{"warmup_steps": 48, "decay_fraction": 1.0, "train_tokens": 387900000}
Each number is 500 + 25 x the weight over the matrix's rms, rounded and kept within 0 to 999. Layers, rows and columns count from 0. Numbers have three digits each.

# layer 3 MLP down (transposed), 1152x192, rms 0.0484, rows 795-867, columns 0-95
508465455534506495479514536472556481492512491536486487470499489480480518496479490538515516491536511469513518524520508533497511500470501528492481530463513532462498518523504498494518494526491484503519485508480477453489512530507468519462505511470498493509515562478507494535561510504488494486
503510437505479496458508537488497488503514472482501512531485520508491466514496521487471506443467459466472522475524519519499455488531480498508488496517523471502487504514536502488497471510479543506549481450477553435497498472510529538485502518518513512486528517528471534467495460507504482496
500509518502519504487523521449478507533526493487514484500482513462547476523496517512511459498510506475504487437495476473500499461476506470499472477483485504496518490511500481551526522495515513504522507470516514517493497532504457457478505481483470549481508507493516444506513511507507504523
508529478493502466475497505470523439524513464523513468507477518510523508527526459473533523458535506508499466481539532494499529511473515479483541502507513509498494537494531493506504503479528512528496485494487487481544529512508456524550529505479540544463507507539482501487496525498447506479
461528555517504512503468517449498493475483485495527504519516440483476457511477529463491491483491474513509513526481472459506495506523495482472497501492524552501482494502462490472501494508501511487521489528509500493519512506476507522527464529521500513481522509512517488498519478461510525450
489497500550506528489466503507486511507487483492564492539512598511483486508552451472529473546522466452541487496471495484502489490472528450470503514515518536500483502464503529515483494462522527494500525504514496485514507475458504597515507513485536515483478526536498498508526500485466492477
484470492470511510485497525504526482517503533498495496497461504510535485506531504481482504520533502491454481513514505501494484508462508505483523471502466496510496455508464488492490499510509480480499508548472472495481468492518504471494480480519473449540454502499541507500534504481519526487
473516493492524468460530480512485479524491503523494539529466466531484514504545487500509537512477512469522501460500532472493506537504519494524521482499477505464487522506478506521482468522479508479518521537512519453523488494458530526502475529513489503489558522482453442545489501509485497499
518509575514460498502519511491538469497527522521542539539534494498495477516518478528507534540514526525511514489496540492540474473504510483534459555490549515471446458507501495515505502520488485513497511481520512532541513520496482453480517464495491525515524541503530500511501501535474490501
504538513496492467510526538495527441488527475522492511492518492527507477486522505523496512482462499478517521552493460508464487538532544501491543494494514531473488491490485510428483530474499501517500528542518566492471523496500517479513485469486503479510499502564508478461513452455507504535
503501473447531513481481537512509459492510502434470499494534557489531483517452509516514470478510452510525497446483535491506504498465489494524467513477521508498484494494499516515508450509515550522479479494509542480536473520516491451493545472512457455472459489500521475533499513522488478477
546511491554454519500526506559485482503513474510477483453556492511507526519469462517453558516507489523470469514533508532495508508471477530484509522509502510479479495511499524474458497535471503500562502518499525511475510513540509526502499486528464489474464492480476472529503471532529478534
502536443500538494510532503504522489493492488542482502477495496492488497504503474474505505545489481513486459519526520493505511484519535481519505473518492503487514480489503505452478522548456470510477471467480481509499455532542497498528518467496510514490481520520510466516497485526504501499
474520488495471507533462485457472505489505536501504485520514477488542496512486543509465506535522486492531558520488511518477480500476485548483500462530532477543522516515477500503524525461488475480470522469452481517489498488478477511482489519551516500457503489496485540485490468479489496471
527500555538535503522515551528551474515474487512523538480486538553471542518537485475505431512513500501488498480547517531514480461469473483504478554541471462513427523525551534462493512459523485506533524498532419538519495481495496537503464454491443540512510511459520456480517487537510468460
497531471482487463455483555523516552477511420481491527521519609527456521560529488529476475485470523512503465526505518461532504510543489484500511499515508482486443541491446492449559449485563510521508465476509513491551505453533508460545490462445462467438440511510465472478497482496503540533
498532478481519526468521480466475541420511484502528546537467578530519497480501536446523518517447468479498524496495532462494502444520487494534494545475489479566498454463546457496462525522532520476524480492545458493479481488512488489474476533532470498472547547533503482482493475518546500503
497498506513495529531526531537517518546469476465519500507476560489512482503500482507501511499517517491575543462517508512455531515487513538501518517508518518503536509474519511480497456432521508547489529526481458487505527474460513476505471478447507492487492504538495517473533521457533514541
493560527483541473509483440509457528471492521481452486478509466467495531502520518544556498528504498560508497511490473514476544524478492504532547519516492504508502512462454537501533537473465510539497458521557487514525520538452518538489495496512521493537493513488491534513528499473452513512
550493531483522483520414520503532513490460530525482485501558451522468527436551531518513535531478505534521514531469458455479509467558465453514499513555469490509503544503508492505544530469488512478487514445473504456506510490503509487458497509548539517499488507458500496485468488509461491506
517485477519500501485510513463534479480536504486499471485418547511496491513502515508478495553517507494515538490497506542527516514538506559489497508496503525444499514501553463516494507504507437494498506506506538476493517508471476527479501489547515476504517478500466479537558484528500520481
530476478463499511529471512482516492535466475496476487503481548494467526535489472496522541489482484487503487463476549482454551474497505478514515484508526526509485481471511535493471487496474465498491492530490525490473581479501493467512473477536487497515508488555548493503498511516493539481
518505533523529484510526510487464565486498483464507470502497516490529551508515502511513490519504535466494493488495450501480528476525491526476484491481498555511472544496439480518520509478537481524518500512497510531488514502543480507492506499501528531521492492495521531551517533522519508509
503508507520524534543482470494464514457509498497512487518531460462509519494529523483545493539480453510487511478482507510507492498530541525495521499503520534508509536510438458504459461512545451522515522479474473524524482517487460532516482528471453475480558505537484509491508478536534470508
460470509533508478478506487504505542515467521484469478502459521478517466482550522472512505476518501453545483502467514496544547529490503483522507494513552480516479492466473483492478502516463497511478503467516517481466525512494509483517496471499489499465488560530516511536534524536491482484
496537489504562490439488509508524471527539438491521502490464533521472527487483498501499456462469504557517491506554493470512535500531520487530503484494479490531531491494451496443488538488454527507527515471504504505490474537509509498537548470509513493464442489422497502505537488502513501541
484502515479475482509476504481470542517483530503478473500516490503503496482494458498500506550501491439504459478516501515492516518518482468502452505519480495516502498511471486473514508515481515497479481520509517500478531465487528508502518538447544506464487528483534509506453495487459554537
507500469472497516515526496501496496496475476483510515491494476538535523524458474537494487492501520506521428504489511490498541522510495481468498528505555466503472485512491496435502473483441485504455505518502479478489535480519507494500546519522543520482495517513447530496502472486501497494
522527469507496504512486477499552497522439481505516498470522470510450534502530480518465522518510497490501545460487554484556532534511447512530496501512540488552482505476439472522474484512511505512453485524518519544485515465459477539520495466487476461458535492531514528505498495495469533541
504523493508478483523526524499479502513486515500490522509510493504501485443482508507499493499492466486476494462556478519474534503499476526534522472509499465471495499484481451512508524480483487488489501492523475450471525496482478473447478514491471502488472491506461504481529564526479515486
487486455557480458501498483473517474506522524514525510498448499497490470528453514517487481514483523491519545525510503486498513494508466498507506523538502533464535479505492473492504482513512502511524522517471491453510523462489534507496465516563510499509493517507491489509545502483478517470
492463495498533488456499528516477484459514513465484512492520528513478531513529542512493522501455485511505525466486455499527509522489542484530472480517467484511513486493529517446513540472517517535524505547496511494531535469490481494474522501511486465511495481502490529470489487509467510470
495489518411454535482486519522509550536506473512509507509551483507505534517489493518474506543507529532435503529439540446531524475459483550538482510449499509520491509527500522503530475511505466485481550510453518446480464460523536486527493454499495469501540468507476513514507553478491470508
501477511505485517507514466532499536483522475521476492502471508515485501502531550486479504496498512542498478466531504508479472492516534527479499479472480461499539517491519482485506492519474559503472517516568481565464501473545489494494511534446495526552514478514521504478517526524518503532
512458523497470493516480517487496513507511510522537518541423448527504518508509521485463505469522499505473503466506483494495489466482492471502499475499469469504505526501503527513495485544486531487483508533503464487541487468467511492506492537535544513453500520500530485545495493470519527498
502488484495484505500530500459496526527501458475478510443449518515539466509503547525497521506484524499496495519496506486486447483466493476508472523481515539474495551474464489461531498449485498497508480479497536525524510484538494541541500463507524501464504510496501484520519499506486586480
507486449487550491489458538506477518504508477517496531493507433482513429468529471493466501501501480461502492482472477480491520482478521485480480489459518496532505502494499497525522484499541489523501496440471472515498488518512478519469478487514488514528469532520490524490496494427494486530
469462510511505470534521521512445525495478470548509449431517482502519481480542500532471471513528465489483472501494520533524481519490463487500447482508506507486505521475481482549540515501523485503491502501506483476502524515493518509500505511555520545522509481486495524498553475460491476485
495510490532493454462487554547533508530484510505461520495501507491534506480461496510495474510504504469542480491497520510474530472461521517493512500509517458479479497521510497523450516443537486437545468506491476500513469500539473532475514461454504537510478495484510491489460561477561481475
505498540514484531525491483517501492494482518524433473505480516499524498515461500479485477500569492538483505502521463496526478512498481480573489460501524532533484521495518541522493507492505528486529518513484504510502448535470487486508510571546480458502505519465449489477496524472491495497
471522511490516483493534515506549491473479446488524497483500521541486511482471494466504469485522485514505514512490527481498489484515469487489461548528493455491480506477507526450506527521477506519449527525516490470474481482502507495502507479532495494450521487482518506480510489500513470489
497501483509496504501536497501514486530519537501489494473487518498483462512446489544528497536468511503444496509528521511536551507502461518519482535504507485484498495468479552506456492486488512503505499488480535552482491500524477500482492501464514508501512508545502529465510506479483479507
508441562479530524499471528457462505549502500466463520471496513496496532517514518521506521501480509461486513488511470500501502447527513504517524505531516519522487518523484475494515504519450535476491505492506457463526513500500539505487528447468520504490535433454551533503509501504509467511
502506520518511467488484545503445478438498481486437525490510481517456495491466471506523468534494523514504491545498553507450541508480463511526472485543525478485528494521503518480563494480536503469492510499534516512509495494487506520472470498518512473494490496497539501536474495489510528522
520497444546466487494470512474510500472462477487524497474578528480521509527488460500508493471488520578490486462491536479492502517505488489484427520501577500492540525525542489481543501488548509470514490494488511494532484472489437478507460488487515540449501531506479510509518528529553479489
526482501528445514553525480447547491506516540478492481517532496478476539521472503487521516498523497496481555526482562505514507500493493520475535493522480503488483496502528536509510491481541463482493511484379467548465494501455524481473502465527498475486498489493533463498486489461493470490
484488489455502517531495473511526514495522553481488476468485493544500476473513494526494508539459507509524531502497502469499532497527520489490509520527508463482501482526472487505496474469522463480505494469505506460495517511475525490469547487549501498540493494508486463525478552464457480494
534479528502516484504492524516486459518522459502497488524525475516472507492505521496524467491503535476538463492524483550491506451489523480482508503493494541507509513498515515494506504459508419542536516532496481488477516502513512512516496552473488493494516524508530484521514522544531504481
508494516466472547470488514517507458529460510471542475484500513531510518526472492525528450514497471457481483472517473508490454542490482489519450522521508539430527496530536456509569521511496492489516549478468513527501502494514468503457508450493511494506492506491493491511495494532511534507
546516454492491504507491501481541533501515481502502482489493495523440521507478489510500477492495500484468564475521503517466486505480496524497519483517532540530515499498504545488507523488479506500494491525511546508539520503469508517491503490471521494493505519479517468493533468492510494518
540509483520499521581484483443460500461454472511504494498480524526511528507504505465481505475485481484464529506506472454486473473507486535482502538497497500508492531494503487526548520470485502498511509476476477458500492522508492484499516492495503506501486485551504515473475485526543480504
480456518479482485471497423521440491498507498533489506475527493476467502493487493502524468481489482475456508526502440506505488469492488481503541508477486488495506499507488462531528471445516488527512483485501497526477462470505513510496511507474469507500495491524473497463462513521507453495
518541501514571465492550474519530473473511505475478520544498493565485502465495508525515540501497511501510518470513539506462499500541511488492485503499527510537466533464509492537500517511475478539498482488517505513527548508488488521485564522529501482514460474500478494491501484535487501507
504488492434456500521505527505513525513506489489528483506481472518537514542509502474514505470494508513476505533504452501485492453443481476557463489514468519515513489555547523534481466500495490500475427537459482478512534521484464485469507494511508494521508458498537483548491462460491490469
472459465480476512494517494498504447477475477512484463511499466509495509501548471449483493469514470519451512521487492512471472513489530456548522484495462482450465466518524460480442498505502515512514473481486493442477530478493511512506490526503511501439482499466484509511503511497571542496
497542496483479499492474507516445521543519515462541476468521503489486501500524507491479490546502519517503479523514534501514511496454541536490453483513489507498501512502491544435515463536530508506488517497546514535494451526535469511510448475511510500494532488512527500480490527502504484541
542474470501537462483501541550448535469523450489476467543519490499525480502494502504492418531474503476505512541540494522524479483509543498480506556494440515491515445428548494530544494500503514477541514510496532544532484506531504556487452555515454521478521531542499491483521508508455536484
511470556507514463489475496536488478458507523492520496527502530523488502528495521469515508507512514494518545479499440517536509469513501506484475480506504536444518486512505496502491514505514529444527463466501496505527528547520510473512500495503487488484491522501528498440473480491538521506
507450498484482474545491487521488536448471488504496494534432472464476507520514493505491462444496470486519491467537532485475486451472528477518474487536517524503506528534470501495490498494480483498496457479446516518492543502487468532486492511495509445522462499516542518506492512501492550480
453512525511531509506501516506468524508541482522498515521504520518557481502476546510513496538431495464507505513476489517529483488512526484500490484458516509439493533519486534540520532523513475509498522537456507481483466494510526479495464482453528497494535469508528482560465446512549475526
532464485518480499536515469501512491556483494514459432451474524488514499527509439524485532466525478460525477503532501489490527531554531503487561506503479502485509481476507472498488468493522518502501521458523493482512497532509497516495537551516488497513520540502478507533495491508506514488
471477526504498519496457555479497496506511506478504495502495510488458563453484500476511490466489500460506473497469544462499497500507527545491475440491552496523463520472468516515512458499485488465469516538485537486512527468483498473481526483527490515561512474483500480451538485479486471471
490540501503553530490487518475484502488478503526446484492492503527481478471485566481481511499470515511572471544513483471485488552496532497494512496523520492474510529460521509483533492506533535453487546540515500499463466535511474513481484478497530511502487486509511493491525508470486497489
514470540480545518531513533500508549504493495486507505490538518501519537475509481501499523522476503508463500498482468512551527475471508516524560523470499490482502488500498551512483561495468411489501489463481504522507519493470476488508526507544502504485519507452491498508489510536500497517
522521501539549473494467469521520577476461524494508475541521461522508493504473484499560506495508535457518499504529514510472495527506527497491527475488502485550509457468470528476513465505477508518510533515512497524509537535474497501546475465511482484491487450503512516523516503524510525480
514547486479492523521467495474512494487492524512550471476463515490451435492500436482483507506492487474484477513491467531519516552473495496462499487493481534465488528543478520548503499480501467463466479469469455515486500491521535493482525493533487464537525503540472490518497488477494517549
517518522502492519466503518485520533520483511510463521508514503457549516488481543497488538505472517563484487495537490528482538525520525499473495465516520490492452502481514509484473505506503517466507457511460503506524512559485489505465569501494515525467487489472506522507505453490486487460
475507512491537520511499506500516512531499498494482495449482542496513515515521505492478502548488533497493510508510505501470570467506532490516516465469501492449484513480489534452499532479468516465529505471474524484488518520553442490452479467488472461511516502522492479454508480462507478521
515473475522509498546523466477523479489480553496484463500498516512533493521514486502523507513535507484510470482487508505503506516488506483472502522524513520507472505504495541528483520486417480498489468487526543549481488470525479505512556549526448487519549483502502460514511482494478485522
479512490499504525503496484499520485564514477495512489498501491499522508478492515519481469479460520476519501518505508529508477524518522496511480475471517469541499466480480503513524513504508460479515521475512500516485470475473498528468500526530476486510512510517497499511544490490443498523
557495503487520486513531510510488473482492509521491530540481551501526489483514509468487478452530505471494496488478492452508521469434488499507429514483479524480529495564491499479482512526453473514532499482494477478499498452490485520473509511462501503499522441541527500454471513550487474479
525515514480465484502508484510516474483500501502478555505519547470528487544487478483473516505561471497558526445490460558492518535511511517477467443483507491530522548474495519518504502501499529493482525464506495470510493472478527495517474497492500540468496488486512443438497514490500502455
538493485490485521535490494503536476492477519484492493477463511468571487490490476471448517475517490471487474499516499515517487492477481525499499486526531520468509442559442473482505554471500505485523548583543516469504507486509520488507488494438520552509508440523481535506526519485551520484
# layer 3 MLP up, 1152x192, rms 0.0482, rows 796-867, columns 0-95
535526498511506522523529481526498542507468501523508525509514497532482539513472524571520433482540507504499481495466527524486510505488502496504525535461458479529499485507509503486479522503529495480504508483486486499531487513492463537487537535483473539500480520490459522495496537510509478461
525505491507494546501500493506475495492434473536469521456505519500503510523488498482502510486532502479491530522484546505501477514464504463492531490519461512481492470511473465444548498493494523444486448486508528489492510472499541503528483526503494509470484498523479487491497490503498464522
507522499474510473544477466524490519492502538475496495508516477473477525488489527533492488561480497501518491525478496496488522477549496499537468518510469484481537503555494521508478468524489527470511473504513475521505508468483530511491490506494491487503532501484553497529477468534557511507
504481513477505509526491493502508495501520484501475522529496517529536526430525532521505504541532503482492457524494537498467494493475526522524495513519483486494525521485546534527497505506514517477490534439514477463506504540521563496491516515491517468499475466505475518497525541532495507539
536491544434469452522515520491500492471527523556485521543492522522515465470481504480492498523499448451498486460476513465506501485505449518508505507504541493458473524455478496447524467457512477482535499505488479485446521510497546513458523455484527489449440520501492519502504464503543441505
490470516506560532547529475510517509524497469522491481497528523504501490485482509493503492497490521494502525510523493530501553541526556471491495561514525494493515516499465496492531518477471506552523515495551502471502502492461508476537502502451491499521544491497487495511501490544530505522
519537526536491515507516490482520515509514519499490501471527527484474498490502500503490535529511544501493501511512527454558509500506492535463494490497478500528504499503523483481529504561500524498469512479518499466542488497458547480466502455498504517475506509437512469529538437476514488501
518480480497517505482530510496472479477539523510489491540505487522481517495483507514486466527474514506470506533518510507517474519471457496501498466529490484478511507483524539508504536488526516500485488498503480508508493514517512496499515488506512504515519463488493526426482497530544514492
522479474496506472534486495473535523515501494478482485516519515490504491484457540510497499525499520519541485537496541511525486469554453506499516426466505496473473442475514489492503547481493465501460550453524506536510491490537530478480526489506517474484512468457491509465494499502515462489
526471504510515495523540497458496500473451487519463506538484486521449511493504510534490516525508479523523504550450455490440500460492490537512512482519518506502505525506533481476487518468494532512509479469465491517471487497491528491501491468514514546465534530494510504473493477515484493497
493504446501497447441496501521494508521517565444479524511499525484494478482411494537473502488496555487537511540478561505502516515510482529459516510511547512531516445523513543472497498484514534494497507459529467497470478492484530494507488459497507477503489461566455532518504481526486517472
455492536487505466507455529481517523527537482480516507491539493469512484481499530508515471501488472480483545452510490483479508505490498472517524519452516523514560497492519496538489518513472488491523463510498507481484498506504500467498495510449544510502495555500499519487523532487521504503
485508513519546535458538497546522501544534479501519511484502513510486468484512484518551484496504538531472496491507485514528474477553526508519523519466459493482523502453524467491467481530503548480527496538481512467505490515470551535509542475479484475530504455504485492517521504499494473533
452484494545479507476492536507505501454506571502474491497522524493440477477501529473478470497509489524527494501507463493528469517464539478495539506500514421534476529535499470462501492463505449460509502499466453496534467436484504490481429511494473548493534505451475514453453502526476461443
471498508526483530483473549484494541470490492485495490514485500483543446445565492546508504445459468506481526491497501452567465492523518472533472516529519491502481520507495503482525486491519517454445489488503504538495501487508489501530465492455479469435426518515490537550490455528505521496
492513501482498535531513549488519539460509508505507542509488568549461490482519532472517479481492536484543489508465538516519468459502531525505496513498507494565478489448518512518480535491488508486537434489522528512446529480498506504470541500483414514502476513474486511545550480518523535508
510535507558506537519514505575527493502460489464482517507485502522502497505503499502456508491551524449518495523515483494477527468477453506525498509525462468489558491464523484527515542518479483497505501519511481452500486505449478451503507466461462516501479491527493495520486528473495495576
552498484548478536534470516482508515532489508496507524501495531549493528531548489457514458471483528547518486508528489505488485495507454505498507467505520447502469553524501498493492503501474473483506484481535464482476477497529498493481537515459447500519579461469532513510492490467525534481
514474502534494505521477545520553544500431495556476452516446507558485510478518564534532529491493486525467447486487499475499468509494456524511486491494515530522505502491470505542509493514510496466455495480464515504503492453497487494481471482487539553464477486461487484502532518552507477519
475509527546529528530503506521534512545510500527480523528536508525503509521525569507515463452528455513523479488494496479443533520518503526500505516492502497484494503508481499471506511496493516527537515497511471554524515512567505507550480526513507503460478519507533539486485581503454482478
506496522509506466522488569479523500498472535499504503498505496532476506491504478512490449492516473504478517497477502562517488508478492524527524525548501530501487490486561509467509482493518485493505512499445526480493488475490504489516484482531509496517518479475492513454514528515522508491
498514500505483493488484451474487532488516527447511526498476502510533502515526506496499538555513509446471448473468539482490471505503505450530484453488523490559456471504516474505479486496478521479506456423493529497522495521501525496511537484495492488497523494465512484474530479536500516525
453462474547497490509503450517501518491513493491557526498491475482464495490477480535528517516469504508489505529479446507496475538524494514524471472488502525500518497512507529545486522511508466460474503530463502449476486518471548504533467512504551498536511487524453505509519544493529471520
490500504502494520452477484505513471497494558482503489492511522531496519503519497447469515520525524515499510528493493471485529494504497535487515542473502465482498497515516509508503512497488501539481499509497473498558522489484498527510500415439483494518477505491506538533463502517489476489
476471478530537511469488484527534469553515508500540491538465524488502501500552513483535523476515484468486517508502547453488492495523551516479440496503478486421532508511496472496534514510498512492509533539468457471494513493497508515487552465525525487477471505456538508505458513516502503526
504491505486490494473500520492494471535470509484526543489507504470480473480512492507484525479480527472482492506492479470466485501501521507505479527493508520468499512477476501485474540446505525483464513496483500546524488505497501507511499493478529521488459539541525509524476541515470485499
497501482469491480516477492511494513549519511497522420508541506462492472502476469532513535483464491502517555500491532544510497510472533518524535567519444538516488513475545501493538512542508520478494515475473519511432457513464481491492501497522485488458510491507513518496497505492471508488
576489476486512543525514542535513506545448457520484526473508486524492491504503472513481468508497462497464497496480525491566534565480496486513499515515503508523565492466483518493481499530506463510438467530450502470492515464470485534518504460504502455490509472522497502488537491510484522508
500457483480500511523528506505480512509479480552454495530479479529463498495500489503492499463496511553546480473512531509501524492515491478448489505536482494549532501499505489506531521480503497539522499459478463486544478499525479473493499539470501504481504513498493468504520530525505498463
506513532466548507525544496529478515489513478458493489528533494529498504503488478507504510484508488483502484513504509530507518518483525511484499513480481488488480519513503509531462486500500511491527479498526459542524469520550465477501499491469492497515497530506489531484471516505483483510
475514501519483464467514496478496481487500527493528508494472475510504475478487505507521487467496513478526479511521548510515451480494487519525511492467509510510520517549482466511529515511527515459493502508500525487442478500467505490459494502464497490535511486501506505527503511494525482498
553516433464542484562501507549527569513517478556491500500481502491496463561513500504505434483505482546480490510463496457485450485502484543531476509507486507494502502512491504502526446520541539540466497485487479502454510547481507468520470482486477528445475491504482466538500451532528509542
468508492521497555516490525493505493484474496476517517500511466455470488488556501467472507469472463501446502491504504500466516591507470484487505485513529498479505506486475506546481486479540492461487481494478522520530445501480482524465519518519507450479461495494503480527488485503542515494
499478482505528513543449486538518535484516531472476525491491536500484462508452527505496463508526494499518536515503517515503481497527503526482506505514493550508496468509448504492524504480499466483503501449470480522466512571510509535491527509517482519467489528521459536480469522519509529449
500468508476570518490427507522509535493516515538460540467513531497493496523537511513485482475466519513447530471496502522507498509495497507501475512462497461503514514523441537522469505480498534484487492500431519507523491460510508511508491498474474520534509531463456497492525510460508527525
476466495514461524497525504536527519493498494454515511529546476511514522501494530494514549486507517496473485504493497480514525471527503527539543517481483509493498477496511487531519503501528499513520491503525490503538488480539524467490539476460543498459520522558483504504493509527466505493
480472494475483539476452470475498530464524508531509497468482501529492562492536500486489523465475494486488493526490470474477486479529444439477476526534500509505509530476496493561507527465507499494475517505526500456467480453494511505498507551520518487531523496506473433495495504489514499483
525525501498495555532479526476511495506528494472487510532526490520514535539518476516516446469521514500531523511495450483467538526558457456508498519505474477484497542479499468468490560486519471549549468499507472519529482545534481495543472498441501510541470479510498504505514514534534534468
452516481472474469513457504520475508553506530495500466495523447493503487473509515523515514494520473521482497528502465484481468490520505493480504469503524458481451533505506500508527536510490485510458519519516447532487476467553546424517512480514514522478504448502469446502482489471524496502
520472467512470492506514493484484497494489569500511507497492513484538484514473501495484499497477520460459455513491472526495535522490516528504520513461483516532518471507486505495504523506510484451538497511472526548505514464456491500496516507461512508471522516523485478541490537478483528514
559526442528522475510519469496501496512518540496469478482545516529478463481504513534494477488506518534507471511531491477520531505470493483501472533552493508495436527542494477519546479475493524482552516504530496472507473518507470503476498525503500524510484498538447487471453470517473458520
522485527481535506482508512448481497502467492518478517481487490499480530474485534530480485463429475454469489468530532539477536501496473561513473524498502473484451501498501474490513514497465552457532517531471479480496527470461549492528513473508465499497456469457505496506458507507528507525
555531527514529539516529512486470488558476500532523479510478498447495489437482520494487552522483492449503523496556530485485516485470461425525487462494520497519525481469487499470537487495534500459485493517485517504471467498465521479525524523535528522486536501564542498526525500513471462516
545508459514567504500479479434524536506490497482500475478540541504488499550498500490518511502515500510533484499478485493538479505521465491538468503500549525513531532532500524530485503483509533448550485508524513523516456479509481512499464510515523497545504484499475522496534515521529469450
492533469552508523539522476524493533487484478526486485462525473510513530512503466510523496454486500548475512527520497543467453520540466504474520514483497486503466543488512485480518525472519512514498492467487511518479460547520485513517525462502495511497486492521491403547497558499487494500
546525497538508496501510501509485495507515481469497505517439497501495529552494496515460508499545513489534491494468490517521525506474506491525516548552506528496486498467517512521456455515525516430479515504496517510540504482501559549502521518491528486488525496499488529503563483558508479491
560543530478482493449525534487506492470548506515545491489532546519497498509489505514514517482509497495480525507510506457485498492480506480530505493524529527556509487524469507470498521479513519486497528495518529447498512452500465488513534487516544472444544493505477500476482499491495468472
478501531518573496481495483535508483513500478515534513525498514465518520500534523515515518529498508464515496487510540511510496490504454486470497489520491486515549464505473503488493508539497535491533489546506481534497458450481491500516522543497515531451503511475497475493485476490482479534
514486502452478520489496515535526489496488488502485514504529503509511515510533453515488513534499492543486521466487481454553504535499497475498490538522500500508495514486495492467507494496506466508543485496528482483488465532512511492507489528529518522550519527522481573510545457524527475488
529447477524520505524509487537483509457545526441543512495536505515460534491526507521483573530513479556496466497527537484505513513489516553516500486490479507506523550503484524538530525514513545528483521486498529489490493488525491507533526478488482492488522505494492526473522501525495459514
517547492522526508504481539505550497488519489510522511510435496495476489520486512495486538513503469486511485484494527512520513491526472534518456512514509477495497509490531496492501493522482494457461510496511489538501484506450530500469528484484509511460541499496481518498517484507525538522
502506545515545502493490448508493496533521487441532527514518479474492515490512512501499456548517484493489519494498491539468493482485435467503497449496503511546480521507475470475523519500520494480515577492565535546476507523506438501481462508486448488516502493511471506485494459485518470517
518492501506571508534490544478516554483458544527491489519483472481484485541490497527479511487460493494480539467494513464458477437526513522532476538450472484499535475484530514549526479502444543474518478536460470512520461531529489511459458494501489533444474527489477498526512438505506526493
489478479553443518503472499515501488464465525468469476506447457507551529493485476491480519527511492505529481491482509497536489516507496460545536473456487475498477455505493505517477469493531475462500520504497473502503534502430494502488459548521467505460480486474531479514500493516511460499
509497498460480511478495521476516490473484523489503506457518480517482519473497540523507525472497507557513493464491468472513529526503518485503495498503463520521503491514492530506511509513500509485530510544495519525522541491529537533508534490489520474524464554475531494502530502502513533515
462508512547503499509543520485499511442538477454473520505502556503540489499492498485475448517475515492522493494474528521593492496526500553489515517484449490442465440464453473500468511462555484500475483478491485493544462477531458532489454490469506532463527484487550520512510528512522444528
510520550506515498482469482547496512496478520558492532533463534507537526501474494505503552480488523512526489526515507491528478492514497480507509496497435501536491487493523497537494510512486510489493519518504543493514529511462481512499472487526478505472440508542488505491503472440517513505
530494475516518470515479493530491506515503490510535504517536495517508520499493455502517501506505547511510501536506496489516498525516494464525543511504486519472501484449472496532479493483526510483582528501530520526526476497444498500511465496522503522495494471531482499443534487488511473509
503478470447554526486474504496492494516497489496480487480520482475517522477489500522538548491472433496520513497465486477502486498519503511522503493460536477480462519484513477500493518496490495522487508520462496497519496505530469503492472456478512512546511472529527475465481502520449481498
447558493477475495544485522476503484540515477489484537532503495507486489529554532524495460477548535528503492486496496530483503482496437456530473455527500491474470485492509555459537505552503534456499513530527464450545488473486487513486481482491492518469530504493514457490505505493527494507
524506522513503483495500508477461484497502497484469464519484493478522526493480498463505480479498488536462518529469502448494498520460510500475500534478552499518444517508460482494502454462485480438526513484526474498465519487518516489494551465511514501469531514477461468475448488504498453499
472502470510544530492511500482490487519474481520478538511487505449501502505532519501520451486467470532497456481486484476482471503497479510489531473482482491495508470506478506451504507500535480509545492488520489496503482490501499493456529505489513491519491546500472478545514524483505489494
489535472496495512496503467494506484487507508494510508535477493517470485561465507498489503483511489477450494420488501565490521472486470520479504486511541522495559462480491479450470558552511542507511483555492493484487524501474541490483514504454497488479476495526499515470502464526488516517
538538508486487475476506473506450479528496481475486498479504435504521489477499529482533477498523477509543518485524442523482510573507486459443523521490523496520484480498471491519498474490495519539511500487431546491497496462524482493509497514550503489470492552481485487481489509463473501463
491522481494492496507485469482511525510520484523557502542490516507474525497532501499508472489468492492533497476486546541537477524453508496490541479484507511500488487540543462485539535525488481467499452511499508502504480421500506489496514483512490501530476499543476516507497496480489493493
475504505486494446510500500529502480509511513478491495508516483483470478467518454514512464502499484503482469506522475492513495489486503502504493494491446500507508524499503512523564504517500516522505515501481502463504509475503521528489486533523513483535497537517485516458509536466546493515
479485524506478503449498494514536504498499506496505505466465520452481532494456520496487496533526511551543483508509498481491488489467462497509482477520490510458515462506496477456509484496472497479477476489498499484481519486517458477506512508522478526521520489518529474470457531480484499518
521524521477499526522476524539502483524507479496523530490488467469473525484492543533488510494480501511488529525479526511513529536501478500549529517524495485538560509532503462467513492540542534524555493527494506459532534527460517476470489510499552517487487478525479515482510521470483525465
538508505510503531535501511517506504467496514534503493511515495483432512499517502503536526526476506539503500513552512505499509517512504537493533518559505500518510559504554519486485491506548502514482484516488464487498527524527519483505514477505550535487490517484518513501482520491549496477
499511546501533498496513452531495551527498471512492497475528527521507548531485473536475494539486493481518522457475454508510558467528537498514511450542459535485469523503524488500487520526504498483544493466503453551523524489502540528501519484476535506555479483511504484464520516552497461562
505464517494526488494531479499523500497482514504498489526530473505520487507539483491514455546485529526452486464488476508496487476515527491486496465476500503483512498565486532527511489490485507494491469486485531483462463535493495495517503516535457486478508502472473478459491468535496511525
532457492515505514531492476520478541529475469489517517524565520514488501491528511516512519467519505487480517491504504468508471513505540473498501504575503501528497487514484477504467537478515512510544486479492484437504522510545492491514526520494490500503527466506484456472472525528509528495